config.yaml
num_key_value_heads: 8
head_dim: 64
norm_place: "pre"
norm_eps: 1e-05
parallel_block: false
init: "uniform"
beta1: 0.95
weight_decay: 0.055
max_seq_len: 256
doc_mask: false
dataset: "wikipedia_en"
Each number is 500 + 50 x the weight over its row's rms, rounded and kept within 0 to 999. Layers, rows and columns count from 0. Numbers have three digits each. The size before them is the row's rms in percent of the matrix's.

# layer 9 MLP down (transposed), 832x256, rms 0.177, rows 264-335, columns 64-127
095:526495481587559502514529511466500487475435525457558506504408490526469478493336625510469411608533446474541543480468485510501445429489475518447520439503478575504513539553491522441466589467509502
101:531504501542474476608497599501510506430514458553482455485528429457604531442474516488547560560469519501564508397436494503503563446482471515476526468522500495496576372551574488530418443503469436
096:559507509484520503575391488478468505516508502455479515470577496473466519472562621548464465490504436436457551486437453572510439437542578513518462525519385464431433547448531512517441443466473405
104:524460463506518553559469481467522455500456418555461495499571463428563482543598474458465497510490555476527523425568501448472500477541474455490550419517506456541423512504583552388550588518491406
094:568549499535553582549521519581469516469523461600506542490613419457495503467523512484548442438428494490519413506464499459516424529554519509538494548494456481548433417488499599553393454539467541
105:504527492511405606581493548404524486506451563510445527561495408500511460407399531595527559517545505495521375484499432425513517527491447513501524482478482542529465584499528473528423441477492433
091:445482528557562474564487430510551524432480452600496530446410570502427482512452458471535582554491542483568492530495479435453552488452429542495468499435480604523531436519532483546470431489447505
101:406420478495584493434470605435459379383456453420482445524516464570430528501392508514485557448521553522483507536522521571481501476487534492486463408531495493527411487482539412486638399513521455
113:430332504546553447460453460443545648465515517511533532556395474532493466535603471504419446481531432462465514410471556495505565491498531630593440449558491465441468466585510652431578604486532535
097:513501500478531476590499457451427424458541475529526477462449492411467450581423535515513561507518463495511453522498451473578451481515517410497486599500485559605479512559562460536500542557528537
100:501507444409487492438544503518538547483538703517479426512578469485516487491483509473538592561559499530494477481484479463442512609538524505513582495470527486550519464472473496459392560409500437
106:560535465435456538555531521454524491552506444591544425596495433532544480435559555445437492392563504519547458457526490556449401516510450471428564519503520482483471471542473421500424484471584622
100:555409479449516553524538487438507504511439477445471446406508477523501521560415523515547544423511440446513552455391519465470530538542451477531442599587545486468471526455490403463546546565565452
099:454501442477528472460512541493478519458511515633535445485451487586662503539423480533454553439620598478562509561509547515514468490554463452525450527459490517597504452525467608489568421510436560
093:524512481568532548579541523536542471495551506465508506513489516461509483528603477415464543520512527540475443537471463490459552569565424436450513531485464469444492548587435450496459512511484498
090:506559577490547502497467430558505529482524500593499540487478586513526457497515401499611571483563572452437542497491431513400407521487515521549483519515499513553605529502582413533420414478606600
104:551536485517478503556492532463540477523469528537533460442468506554546412561442464506455527509515423421371479515458400506419481457466466446474565533571513474492464436427617521428518577540595503
089:536503536486528526488444463538515507492487505467474445583570447548527428499566618488444510536477563494506513404443560461587455509563502472404468497583495467501484519506537522506578513406506462
100:550550536507558572555554433501536533488550497482528479434600486513495455494478627510493447588449625454511459502518461435545464547438579566474442625496529529590497464475579465453509423510444490
100:477540552554496486406560466561446474523560488483555471554586508547544514488479571508525514561548495481412496436430504577455439535620489462490461525504567419521423494494544570490429547512472469
100:497494524465453510501527598453464480569478500577543497465505436566554457561469496514548492445578625461478429491424574599483491583461506534560420544558560473438525511509512511480455468460515562
098:516541529487598469535516422445502579510494485447455469490448538573529590504537505475502587568470552511487513511468478485531481502499485563392381483466587521483540493456463470552489553520561395
090:549505444508476397478519536452530452526484473393573453519397416473493543523444425460485472482511570584587521516449430510545427473429507572576491465584424533440482537468576506503441488521504557
101:518526450562439496478556545549528550567477453481517516511532533448511605502533460556427519554551450562423430531493468492442518558496465447520449478463515570555398479429508531638551486483505506
102:560454484464437587475616506630490429525497445521455543501553488461534514620478563480518433542430536488423435501485468479619453462481424487473530506483530555598603478561547524470452391543458513
095:530522506529513470589549497514440515487541505501542464523567531474437493497460456455488523513520445490434539425561539512432496514365465530437483493490538516471482533434565453542621343457540565
101:520530530589500534460510547473503463529507499501487577600600510605467480570516517532514446544484470405469455506505513512478582520477504567458555492451439414488516573550447508502504489545472424
104:509473522493485501485520473539553517490483477492507479457666412518499482549527528531405520567462471449511541583474485637528597414572497536408522457582480447505556501390503485468487404502475492
104:465477446477561459416575605551492506498451469539508575486443543452544610495470504489453526467463552573436530500486511439451490522453467521504446523433569534534552603489565442480527543526393469
099:462480519457444540473484498539505479442486492501475562508472444418443488452469477518502469571506488542481563469547397471494531550495473488459437477521532441517512461465467451517506500478427471
101:469441603490474548524473501565510496465453574459544493448512469531513418411442447498450502470511526452499498503505584559441509549547507479577592519457509424646535487435491489567585403529501541
101:583516526508512495452571522543509541513434484372602508524441425443542528602543494532435557512500548603589518583481440519491596502508462529486457481519521514510546520511519451518451411559476535
102:580552413489515453430539535520399504527461509574514506513594491444537576481537503597556391584537611488381534434508393399528515581489539543550569512453441468409532530523514473523463437510556500
090:417442493483480466516491513474573617466560506492465575510507521581479441456464404528421405526590494480514512490569475487437649545484404503569633451530547457507545447528454489489501573583535501
094:459605569512525466491537525544564526561505455522522482466418478505415514462451520405548494531524465533480485501445470493545510422548490560482532420444513537571509534648501471465369502501499504
099:541499562484511457414559551534460447479429465470584558528486588498567471528535525469523437523409516482492558490536559465516506505586501487534496523481544392420437509520508398472551490517484501
099:515534472489508491478476537479514539422447415515437399514562572452484491492509568477539544495519486497484483470534496512388482452453518509562501459593469486487571507533507512418363518560551479
104:518497622559460607500482474356409555489534407438390549525529561514537474594537550454488504475515432468482462451461437549546475558511449510423491513614465476519547501503517543517532473508539423
096:523524524515459471509464494431521460470560504548562466469584536622496483477450586451502493528515413546566454453590545405500501531445503465427483596467466483509522451572502513491438440539505527
103:582503515521449495535409536458558572588541485434457483570466549489411402506495423543488422433513497442580443385490439447538513548396539531481505521587566488445499528475483581506528519542470542
108:433623450465436370477517503503520554466519566536482448505494560516547548583549454460464506527507417492547455448471477444566468557485460481440401516532560524572495487465563438512486518572495529
098:581539494527572544440527491519524484467544562538520480511534542497499551557455456551514574477512458576398568507501471466574419557495534573514449448463441526475441477488472460534542488633463464
097:500458631387487557551586520595556516498495463552485510582370462516521508498487461475539464539504572453497519513543500500520525572529507614480577533525477450496495503535455509515467474484389503
095:450604440540598456479483527429580462430572465505429473415471384542522456424452579504502451469518491482519458439423470507504452520492533526559517447542547523424495450487465466527553436511506537
101:503482496435406567488466588560518487562469438525497498427494520554384488589450484474429443535476496509489458526490477491541523536490441518496517603530509556502443582486457544467386510437564597
101:528452499434499392528456454520571472553546477458488507473475465495469454493611578432492469537420541443465589462468523487557526454605553406480504446518541426501491506500600497576530472495576522
103:400534483488507482447520505521464509470615546468552392441504511527406498488538597531459562526542448556486423473547444525433508502588533437455570530447485382544624528463490401518462400514589511
108:443485461526506547597480518511543586502445521544506423519384517515471459496457600569429498490605552507522551499469486409535479469508488508414473392524415524429511404521503466515473493487618481
098:569438512470498483451491331411495571614469553482530480484518539498425402527505527527495574564480567454459497519564476568447426491450564533481571603549441529517497440474495491578499380512517597
094:460538413481573543435429598477516391464582517553548458481490565449511507421466542487522586533522466469514526501520558573484531465480562553485551394465550490454522492502539544423441557497371415
103:499535452539598459541531472527464486546513515409501416493472410427478553541436517495461460519468425452516537467504478469426482424513458531508510451507482496558517499435474441581543431578586485
100:462495589480476568533470590490543548627493528484532422444526490437518445518538426482459515397512459475494508464540616541443463533421502498500502519503378500562616537430528545552447430496475521
112:519441442625438547562525422571460529463479503509452470470402427445456552502576581476420424480466587492400475506429533545601451480546520470446454449500416400476545478424462498583576482595459525
097:514538631539491609524424501574428388545492447580552598543547520500448479495511462546465560497536532464490547468482511540548494544462498492434557540518503494502497423578546586550552503536462441
099:539498446502513584538526433446565593463493452434554507490497488472515555467563586478482554554466472477563408575472479493534494484437471460432580442468458459506478502541516533532500476539506532
095:552458508456567443446429468540583558450501516502442513498522455521501479565506547536500520452417483422531484507448452474393485491480530415467508521495573446478403419433561462512469544449507518
096:472436563513503433595556565570488488430454588471517501558500388601518465497509472510450619440583548605410505494452495544478503499444512552478482498515458475577416545424467444453533558509493459
103:547599571572592480527525472484549488497496514465516480518437480596556491626532504401473520539480525552495455541498504517471468573477523584557519518420519516596465545388437514480410617464540463
096:448371411487496449450478495481451471517464561419460515615475413465506545563498554529492478511495416510527569520493433473534449490494589420527563496555568523533530470445441435420435513482413485
104:487482535531454479533431442582480548506496496554500496506450503445526516520471454497553420509524558469524529463439502514465533529435605505496400503516412479515530437547497488546512490484449586
103:505464474463526512372450466472508551473468422515513497524498442531520463553528389475413463499545552518404458534503533617542528524590440483516505447521474484539461467503521445411615472438480485
103:492505517451560553433533472506508523446472434605385524446503528539453527557529512468546580510435484525422516589632441432418486486549582473475510505483602457452577581476578463566496492452557475
079:574481492546476538516408545588502520533517475508463480509528501474525453504540431519504543511555572475469528470378396505536498509519601464488553502474469508532480451440492529387311525441478556
093:510468418555464477425484541488515513530455484525546510467516487565508507528605514520512480448436537491521414448519530462499492579458445498524480472441561477392485511421489490549541496502559500
103:478466485467544574500559472428469470498532512544530462570497425460569495419471567469547497523554422547429484551464460462494524455494504555433585430481507484533516588446605528441390566563542573
102:551578500582397500420524513504478520524487513510474435503552558484539483446448534497441527418491547523487529528513511501466461514502517432553519548447586517513576521422514553510503440434500496
098:558518512351477486508456441547533517507514632412520474492445487493499544509526487581590501591452484573535536479488520521490564423445493555452597541564571554496536501532543490415449427475509469
098:385518461532522520564449500474494407466524412479504403431496510595493501599466494482531483390482594475561435618477501417523503518617482493548552517584450531468489416541548460412501530482461486
104:583461530419463462551501427505490513552527425497505480475434409497480500452439651500546535526477450511492551445478457536431485526473488491559517503531509480382513509542534484519586480558484533
099:472589537517424472535479491498550542471466534605551484536478575421478465457495540541531491539490509457535465414504536496540482417514485484554410543461480558522545534412437474425335491450511525
109:496566479506451528500581553584526480557503459549500606534536459633565503537561439410413549484517466491453452522528409613591498559479466494402519480434529550600512500472578450459452505495534501
102:472522495597400562455511479490531470514466541432619522444493475505376489407500554422482537491498426521572414538455523569482481511489549559504455521458607423569623496486489488457436519501595489
# layer 9 MLP gate, 832x256, rms 0.18, rows 265-335, columns 64-127
097:476542401540480484520585515506412495521489506499461498493565450470492471443464418437390536430503485466382453462540572459498494598461493590570465545525507524627488592602525521482603653524525500
099:536517533590479468531418527581480481498471512485521419519518450460484520512477520503551588438483443502449445400564546479457521479514488520524523504513469426502503481501571462453546524408520486
100:424435477409507588534466573496538517453476549488516455480498526460553596476401566506439338522514508485604524546468481538429521496506442536483479473466515559459518553533522512543486495591468435
098:447455548549460448459537435471468513502518505425414425574440503402417498518489399453455480530430529521462491596555560496480525478497492585528533535548410598542402482561521446552433466451406504
099:454450522503519472531566496380480429514439556512586454497535443533590523503586433501459505513462451607508440471432479608502453390475481488532535486481590586622553515461480491589615461455535530
098:501477444535482380477494496465551490426456437456546534553592593440452493569551424480527497455486501541445558561547491450530483437474483486493488476562528512418540508507569492585440542448522544
110:513518466646414531438601544526428555464619533566515475558509509528599505463526559528485517501478528487557551499536475486469537459515458498362539477458459443502558475511472489452496548539363542
115:478484429465510523506507449488531567453487527449470486498450442460588463527450547517453492557454442557488469514489418520492437406475482426601495456569547438458570511542538456419513459426401449
101:508484498453418478517490552380422462396440544539587473461571467457504578522473532496494583539627536536473533514429512429516555556529520515446464559510495493444490453495598477433540622452589430
093:572512529503426530459474439474482456499522580495464516489556543465549478468537497462515523440515440526508525461522542576499473559517494524485659520519519608564497384481517487528501516423465456
111:400497577484475474403556472439445554473516443484505469441431577531523509382496533587561540452543505447533450468457490528515490502493521439438467572415538539555386375500536543357453517477382452
100:541465542504510435647445485411526501495480449501530470428450556590553612495552524543499519519494526470506595428522501426398520542504485562453477522549441494479440545537593437532473515476515496
096:504482549510479508557559496524533535461477467566519473433444559502555469537548498506486433502477526553464409535449505401531485475417486474553449557536431508398585543549566512532475521557557575
096:532562465483573437631473464534495516615576556517585509503541564521522445512550510378485559467531512463538453592485571435547444502493543549579466437456434461505462564518550429452597539461491540
101:471540434471497491508571456546508471483432434561468494479446501483454549493521529554459537587590481565543498527494514486533591491414541513473586577648460518455559517464534526449443481493496472
104:430550545570545532519533437510419468507403442507482473512455522570554472425440474470494454474450508526493377519544545512478386456387541519583422511574515475507479547512468452487498481401470529
091:549445555465496432509488576542520507528474434564416483561500515574519415436576447568422484404515515492475527549476492540586520400417522492515457560451524590526443504504533538438434518584496423
102:464428530497591555495556517518444534490473366488556517536493493460545494448500511452483563449458603513480537477518556460542481489574478444438505611513521432516471556493575479488425426445553448
103:468466472462460529514526523478459569392499412438605457405511570555496457584488495459565522514509497446498543413538524525492549554494501589552599471530544497460485473510474474493479538554487499
100:478611402485413507550537547467450486528505607470613466514498521383471470482487514584540546452456529600581567564490497493513463419428593536427490472474351453494402517444492432519455461523592435
095:467500481570390418470494555457396507440562480483498492461484476504462489482544547518443483545529545521507362447566445411533456506495494538480574461484492538540545427550377508533431448476580510
093:413592504490525496436514589556580430585462452348487503501517587517508384486465537489521460504488471495552508562507474557552540495517505455593509527496503438444507519500551443513541492469511487
097:557542466489560490496488544541488419659474492488405422440454441489504438432509415601536512508507485479494526469570507429457565469423400417423435447492550586484520477439494504473477472468582491
095:501420485472456459487553502455432489507464433551511539523546536482485511431469515538444524576488503410464494457624552495559536449455430556484497506556618514580513499500453515519458439558420504
102:498489504453477462584548473497430478553505502522528416504455511486475510401516512572378508433528495435501496571463560467475548442502505534560583425537481500470524491520428552456524531426636367
102:549453408528376487464439477475398441477523428519508395637520576484506558532501566521441564491471425529650435547479533524556457510446461502599565511433553486468554458574516551528527503542510409
105:522494558435534490446519515506546452538394455539493529481417445469493461504536603573494414560481534450531530454556508526473453501490532466463569418545598579503542489484493572458505505454519615
106:548530446536432481500373587582525592444490396440504525565520541375530616399493492571495585512608603485494578424493434429504460490559432485482410479560549457576539476581508442512467440555466529
096:470542484528451509472527568525504558539468446564448496437418507511474551548487521528579398520622513454436473622557554431605403528476563492500428539582507474486423562593514370451510494572444508
100:458558658493568404447496550519417550433460555483483467424532500529499521513594519509446564555496536476495497491587569474477454577530415544549454468536520448465502470518529458462552499489537529
102:496543443483476497500586596479476480518463460389580491385503425545422432460553551555528494492509493433488450549442415525513520611403497479521578492561513376533502566659536361540439553482546508
103:474526402475480465459608535523431529558550477464471528431497540532520552538567572462585402482439489494477507481436391486536537506529506398562496433479540498490481499506579582572460532507512557
092:499550604535476468480505530509400527419465424503540466511515509453493500501540406501504522492520543592452389551416514426474496568529492521523389550553559484518477584550561548500527477519446486
099:545506515477523469479424461504469524433494434451522507426482492592466508546424553476512518394500474539443553597506496444483500447567550428551468552540441565491588518508509442474540506585489507
096:472496513510515505590499551518426529526412524517477468443414468497480474553471508520446385412456521573496474475456465582459518535510548433530519458547450516435460499518450428481517526368520521
100:446440543557456452369488469551483440549514387542428553489529493548520523484524473454499576466481461400456493442543519513543551542573596530504440462512495483445494528467498477482532510511513435
107:472426544455393606555530525526450551492555476538588451539402573472553463545518472567498535444529566541458422489603449383538475517515549442554508557553538642571486510538531450537473480378514486
100:545521567464452510401502472466398500565519507516504540539517463477563525415424478407482512549484510407549520493590564493481492415465573461553452422558457600502472529467507448480484496499512418
105:481558505486466626460450383545477556493552484506555589516555463529422497466464596519569507448509435536464430524531587461521549473465471495559473441479581586413545384440532546480483530475500430
105:490475521425472503521488466465537535583483476433485388487512511490572455479456442515521504496502583415491551569523460506594536417460552531444630455470463493521457472535503554488482569514486480
096:508457510501482504409497532480561542532490494504491511620450507494468655500568415503484489511392474505540431466522509433415479593511549544475517510443483520450359553517519504448377462484513589
099:529536528472430490466485509390502575549493434512530447409432461515475459459439487473482451439411539537487506533446472570624490507491524493522433519562508449530453432480518468543467519559457535
094:483529495517442461471480548519524601442610382484475500540551532485554521564476539553427560505558507513574525507522566526583455526497514551536531520480429569585519440561566511485648414462418491
102:475595604540494508540498491415524574574488572441509541462474482375463409522467513548460478457549531554396563487480446510475451556529546512465499553474485474477515472492514478510509570549493568
104:573508461484526500527538520458497570497602520515545407522382576516512370524581555514534467556609476576474487462566590552502559429524485472530564508515540587576551462572600472478526544529477561
104:488590518507522521540469524503542455459406531492476529535531421474521524454406537564539531597565487486527430449549477528515422395490510447642358624538530494527504517480607590508556521544406548
099:444490483410420450526617494557493445560554513571421508495520461568449450465483526575430510506501537493479449405486471495494463482507493503496519549495593497500487425471532526492561494476503463
098:513517547515493556465462553485526476465429464523488528460530472508534543549603517514473576396537545361586492473514542503511515519485506558536369464424485516475459461459484468440600443525549458
096:451513590574507536476434498498519534551538523479433467473524467542530451503485460495467549468437590559383562435559566526490540490501492471415534463496572536477460503485493458424501588427476597
100:441503521522479442503506469554402541511504495515540522400500475506444530383398492529483424516506539517559464459487514471507411492529470518463551472460634464417341536523522460519533537480410510
096:480486595387486583501475500540504472592589527528561505574472478455482530466506524476427511527466466520544520455483656574491533529522480479446517584532522500529615556526496513485538541551432546
121:465517502600547586573568430495479544513548552463408465513488413542465533512477593461471468504448570452398476515506545591611452487550518511422505499558474459416529473448512532548614517568440534
093:575501580462522510502486534473462458515508521482478565400509566503430409465526415552530430506533612471375496455475617542405494520412446547515474592508523516515423527459472594508441479585610548
094:513486495423435556487435547469466510514586489477500466470557407443531457481520629494458450607453442453441550550569504484525449511505493452510482492611417461496535442542505495471590506462481440
092:452503513529392574540487439458532458521377495395439541508517424536538502578442446507467575467514441582611474581466501531484468477535368493436538513592543491459449518547430557565439532551507542
101:492559451525563522502461545472499564495447435578507484442484474441529491497432443489558522484419482536427465480467545498523537613478588541541459498554558548465492517517460505519392457518458473
098:419491532478543547534504546518547499503410485463487397464431495532529442484465442445558504494617482509506364487575572539522539530489487469601531522544417512531491569599446515606577539537510557
106:490446473489501530441522502497481528558532512425534539412579552445460501563525581502477544558477472518498567450533588519518568500494420539484427517515407567487490478508483579454503537450471525
106:531554561503484555589507537578511521456618602519513491496510439535483407605486510477493528517566471491483471593484406574545487470575510511519497542487561568464450551539528503458605588530569527
095:423505434510373563449428451502411536488501538473546451536464567466576448525470585575476491528542474432487563502510467469504499498463521535440506507507556405419452499511448451522580535491505466
119:563513520428466486348509545517531424462506499369428512606518483613538488539543499493566543452524407530517543503578503547432475527492418475468542568486456499445404568449514490532580541457455424
112:581544466464486474507410546518425548486521448385441441491507515475557450440558532485529453499551611528490475575415498507617557513518483480462505518470434466469430516405543502434429485475439402
095:590522517597487524573474547446455570524405579443487528389496524666521431606555537503554558555517596513547419500446503558578544508480542406473526543603590575502521566476465498491471479510588439
102:537472547535501420498440526481470502498529551538474503520473505561487497538471438539424519500478572545519471526429480570503535481506558555463522535588559445480453423460523505514503497468537545
099:463571531553429542605513498513518591447526514437446457578406496512406462509496457547508443566506480527538482408452564487465492452522562456409524542501454529498494485568474533462527508418592517
098:543524420500484553507582547439593546507456536544586544479469455512491435546438494443543430483557521412497406538509482494489513415494494476537488403466490380578518490421433458622474547558495497
101:519395532482507544468522522579415541490421533503476495457508446537432501489515506591449518535536496409520583468584453475431480476470423453455485491556456503497470521497541544526484465526479432
099:529468581555508529491473493502399543497442487474492501566510528542589511548454517517474563527496468458517552579488466529489465462451509583566586553523569527456435461397564504385517510498535444
095:536541453515476535464484509511515512572446512470579480489503486531409580595489433563504543429497578548436553512459457473468449568569569509445485545569521474420506524553460509446506598474560553
104:473567574497428591547477603628475505489455519440479443543475497468483548642543460506509427544459483497500539405475577507534577585408493565436478569541467472480488510489443453550471569449451477
103:517419499592410536580466519582474524502465403525517549499549561477535487548589543490552503495452511542471421423583571463504522519528518475437503474527495483514489496424487462477510520521553578
# layer 9 MLP up, 832x256, rms 0.188, rows 265-335, columns 64-127
100:544567517516503543552460488508501511390591628533396435537511521590482565490493486415433468504485515502467579437519578537470464389569411534444606455490535521455568439485449512538504482492371468
099:555498495546509490443502496550491509461502590479521408466564505501379504549454489485409476464544461479616473453490492516451548551469425508552411533552512444470499557463569482558456586475535477
104:593522503563495529521453504477560460504480529567528472513533443528444554502443500462504544503436520523509507499489425425512490471442427538613491509612536454531508550437492473496534510576526454
094:420490410389466598565448489513547517549463397447523432468525537493540503445541549463460394525479472560442454455480522522520427608534517617520555552451537525534522435493490477476504577503506486
103:471555484583488492536490522443513504554447466532477549576494445577505528476527496528512468527417388516525534539535495500468518405402516538557504530513440511496484457484472496510624462419386471
095:478486477523540563646497498528528498494509535548470499515486431424489475451600456483584527500533545461561554542523458556483532409499524410577449559502531365456538536509494474517473491466450548
112:455478574453504537518449512461577510485455553556525539486536511525515496453509463445478477413444554495506469527490478539443578549495455524537491460530451444440484501441541487511497471521552436
100:448532516468496540498576472466543536445509529463467519461545563442539362548483516490454480459481526475475471529548429480498547569468559491557472560565522448471513448450558448503462578386391492
099:470494481507516511475484442561454476496422507469482407556547568433459480470490474395494445505584506536425622567503448496423543502533460556442463461443447503524421508466557409497538549521480485
098:551551450448591440570489508527461518560494443494523491494462511522535510469575420531456495535490539530451428554456484420569390509541459566490498481510466516554533473544499594560491445431506489
105:450560543515415452520508460524490464510517469435525487495391549540476429433527560485356528565480516507518508443478492517587579456585500463448455574529602536488532593524492390470502553515574523
100:452479515492527541604550535522469451518551503450482499484435512460438545481530467488515459520508490521423522451494534498442476436510539510520478463467594414518440453543599461559449573480402512
098:529471500588561609460425580563512456461534489504475512489608575485352476520445472479476432364535584558477566484469471594537541521435537486545512520543445465564542562523437497499564443525437449
095:493439508433461509459518434542463508494509590436516440641490486512444465423501462497498470543459421521489486504547550508526540515568533505523470484525406506445470436464449488452423530517429498
098:520545564459556426509528448597452536570598468437577451488434482555426547534518502522450475492472464462620448582641453563532634498612485516445460497483566518514460452539537563558446491505467580
099:486516562488447468565588502487448532506496537487502443482594378485509495538492438465644628550547561441425452617604428562453523456449508525547509496421467482624481402487446421560525529515523463
092:445552456402449456440560414328396515490528567425483536581464538499453597499428539505587534523532480554534524526575418426554465526484519454602509532489462492527438411460483418531507593468529533
100:462533481501530451507572545433556454479556526561528607504469491498487541486479518439577472395599485461437501491463495521436470487559472531531542499426430541335451446395401586589582487453483573
104:531526525424509580461539446501458568518458476444516525485500537462457492458515453505510464501467517482411514572448469443508524593523493515559454452481466498526415380532473564547546598552538460
096:516505483559511477540560478533539464531507597505478585488562512475450452554549523498500550573577486514482414436522537485458497411468442512421450579465580377450462512449466496547436463384535491
100:494540597581465510582466494464491464577518440415492464626484535414570645462559556426516499471597501398413546549468571425517469528549518471546510448494556551480473464448573556457521573500524360
098:459432476608433556502423478492534497432488459586383565535500580446505575417542580559554508447490562550451506420497457499465512475522435463429454464465597514498515491549540526462523411542522548
099:515549493459492436537511466442526486481458504464487517459562487505507504493564564459458499499446498404564431416543567405551510530479473491527412528555553485536426500471456454440481465435501450
095:426612539465464578580578489510424510490464509476439439528466518562543441404530493643460558487508476507556421525497426520528571440451505546503507517595420464439411472500559574545523533511538428
103:479537484414571551519497451544538537620516427559498520487476542456447552501448533572505606464478532482552397474502502460610465487483512479577472501497494522526456473499483576505572445569542493
108:565562447496442603445416560549470476655492455478484455627607462397512574542508550466437579459443529633613505561592532487501396548454502544577499466552432464557541560508466580527461500464462459
103:535461440559502451533499542461561526493415471510448539483523552519561458472448523473513393431524427483487458487473469469462410370449526561483587539467590444458505495509505567518423502438579482
108:536532413521449478399438520536527470492493556515518541481448489572514586497399498514458518482516376551521548610497511442415485535510480496487531524492487507516448465413483548504520505440581460
101:421546552458435530608540450485408514474460405416533521502467467505521549531572440393664520465487578512468438506471449485530556550467510453508514493566551516505526530497507458564529520597528528
099:518520439530489471514549555596491450540393475477591544484535516401481531503531515535423510498501427498474476453443540385438527610546512536493464400500465493426549490445503552377511435553471490
094:531542488505470527418558543518525527460412539528559510483491568566424511552456466547550547475514450514555484503546412431508480522576567493544452542496484506444432498490537459453543492441465494
103:509499519454421572567446492505596513587522422462452455458517526426434462488507510492480421506507440503524463465487363540517538508467502523534460512482533454484388423532603542400538509494466508
090:518471479521484578427505519446513398349514555497395419488523536442515556487515507456499542494552545491519584559528454550511493530516491531490493544507511522540452565598364494477434446552460461
098:548433434470452484441516491500539534482576470462523433543489471578451505471532473566410583489497516532560499574492499564501486613489521506515418502515413462441483439531477470469507501651562491
096:456589488452457511549485464571583437493636466509532583466505485440507497519490518538523573487445464518581498526485475483485590598479537521531496499532575495540497479544441502553488461496587541
099:597471528488537468500493565479486556565534537535469588447463597458525555579542505489469563444492513466539436422527488489579517522458510521515467458471536456514530550419521514395523493491549490
104:469518491544533493508492448435484514597497452510436481511469455478475513613489461610507552498478531491518519558484467478546470456557515460496567582534558521438527437476503467490473554508490477
097:529517470603426453497492537570419451548629537479492448480495478546507524464534501490423457481527473537453446585426459466543502484608528492424449523428493508601423546476481562431453538520448597
100:532547471511468487519480500467430452459586493506497456569519529483514483470477539540552562445467529531555537511474565439465466391487578524489436452425572385547450546522544505527515487596467524
104:480581434544439511456632474434475400485525470505495520377583434501554499496519565416601502427481554334540517486511518494564496523558469460451551573464515508473470485467511443535592437424512528
095:488584506555538491538597520482444476529526635467438486484481494615417522440538486503506580449471588504471424507454526526552615452473583539506461530539533547525480473505480458503560545465467424
097:535522536513400504624463503564553552590463480449515476489462459382466528526514577527550490463623427508541530555504518558436511489531414441542502571531482516474537326484494475511518495477503446
092:543482487548451469537576505516506521537462540512548605498441503448594616485629469450502506409593427501501538497487481515489539467404488482512490487461488392449449520524449507558549611424581515
096:488531454498510485467440517505537527512516384477556512407604489530485544442482575523657405578525518453507524420536475519464466454531439584517486460516469510436497580512472478608515519469566543
099:543535466532486458484463585504413554530509519465551526502526327519483487483506478486458560530485490494424493480519586561454546424553506408481523527495572507527534447485471525471493554467553524
107:454587407418515569520452496524549431469532458455567442554551507378411547503523533548452493512567497492506563454476397400500463567513421490508466487435562433472456533482519555541492559537440538
105:568442488513453568438482531540520486408466401539513629483506529534513524517508470437527487439573496519450411476501514594573488504429449499604449525464618596505428476546455546555549427454515569
100:514484482468551482427559552343530457485502602397529436541481550516434431474542489472483556501551487506499538420479527489477467560560523461577502558427510573500514514446429522480466436523548522
096:557504570502453506501486448575434495477526469520549533487584523525543525525541502488440415477532537580468433563478500490497463562540513484440434429491607400573455469460555472395475567438453482
100:470547485458598501467451395464430446472530509528569525463544541469522393457502467471484500540517586467467461544570508478452527427385479515472453470513497460502505471434490543482570496503429438
102:450462428536428507510539514539410543495566495454549486541512496453462513541457524439420445510473501447568475573547541524586464568503497565446502463486505474557508535581517486483468451512572468
102:487554518388493559468481482473529501573567536518518487564531512571495540488479420502552527486469380475506430502599595518426540513429510464562501424570512611531504528529616444437448553415514468
093:492503452568512490490558490512568463542500534349500473452487501398569424538512479472563483520507502526521480557531516556600507499526577500454566465433552436423475578471499471499529496431519455
094:532520411542516477407542513457534509518467491452530574444551585567500547534507596507552550539365602552571505488438508479528542543489507545530583411467540507504447547494464518522431479469483532
094:524467535494579571576507485430413448533544508451529388492395549460482565491497564442469408539474502520477532477548494545567572549554443590423479592477536480550484500480603559541409512488482466
096:488454444533515422398435534535452608495552459496463489538514445497529557361555577533478531533415445544425518525501484453473525502550467544520567512425466517466542551508513461536440492463529484
102:550529409434491514322558472491521354496440520479404481520507545464564485536494477559565511490461535511549496531474548534612535490463448428477527512550509545431519443451518543473481516535526493
102:578470608497444516492491445431460473561469501493418534419536513544510438494483571439475563454423517584561504516540521556523539482430546475439402495492546582523433536439514557409417473484593438
100:562439543520522477526563483428432646502446451483526481522432529522560485375617376496514500528533442488527543454436547501532531486437463516572482518526436493540485480496491497535565470607441429
096:384477520515500536468510467519544568600496495427503476662553569524485440448435505487511518432500489571476570508376565525461567473529474454470564557579548472523554506496407520502463467501509455
124:489602495550554536508501573456516526493497438553378512458590557495552407537509549553438487527437455530445505496482476528516512511586544493505497521552623470511549544515597505604507475565509538
100:590422569487495541551523512514453542475461504516507497538535618561469402430408488496492481529454495446575513542567486490559506496463436524469504445524561424477473565445523562401459498494502639
093:459567508516574591507525408451445510497479417578564504552548514498556463488396517508551450568476443519538648419465547500524519466446545541468600454506548492524439595472428510436440507581495543
100:525518513417504497437477543387462537484410579452515452493453514511419640541510511503464518447542424423556463546531510350500408505491498505496431435446515440518488480481518429490539444566477439
091:469449471513536475369553461489476411576479498537534592483579509524542430560559366400465510424535543617428486583483431454487551578521497508546543580464550571559506466456502470530539504499554498
100:409504446562548537519474464518433516388430614549468534416602524468513508451598476483472542452472496475417454435516456541455427485361471473470531544551468511523520465488476488541407436464541513
104:455429512451487561441500462458431503571464523513494576527465457581510521479575551550475565467484474485533565463539539518494449474543473488458521510510483517556529473449526553549615453602470427
095:552382533452453479486456521523428510552487581532500568597461584506368449431456456558481472413434541500536501504524475556504486454544473441548515465516500482569492496522552436532575508520505522
096:491517585453531603540548549432567545498454506472575434545406435496377506545422589541523457521504538508444453508495473573482546504520479522477475510490344416368447490519411505538428468488432584
102:545515541542500490565536472503574512525504586529471499493508464481483516466484480437523605522489457507399430410590520429542587479423516504475521568585558494517445570496511488542516520515529597
107:526485492546484504464510410448446512424523560497520510536529519466496468304506541478478500449462417599433501504433500421512513476521513481553447522526582503509493491432525520478413616455507512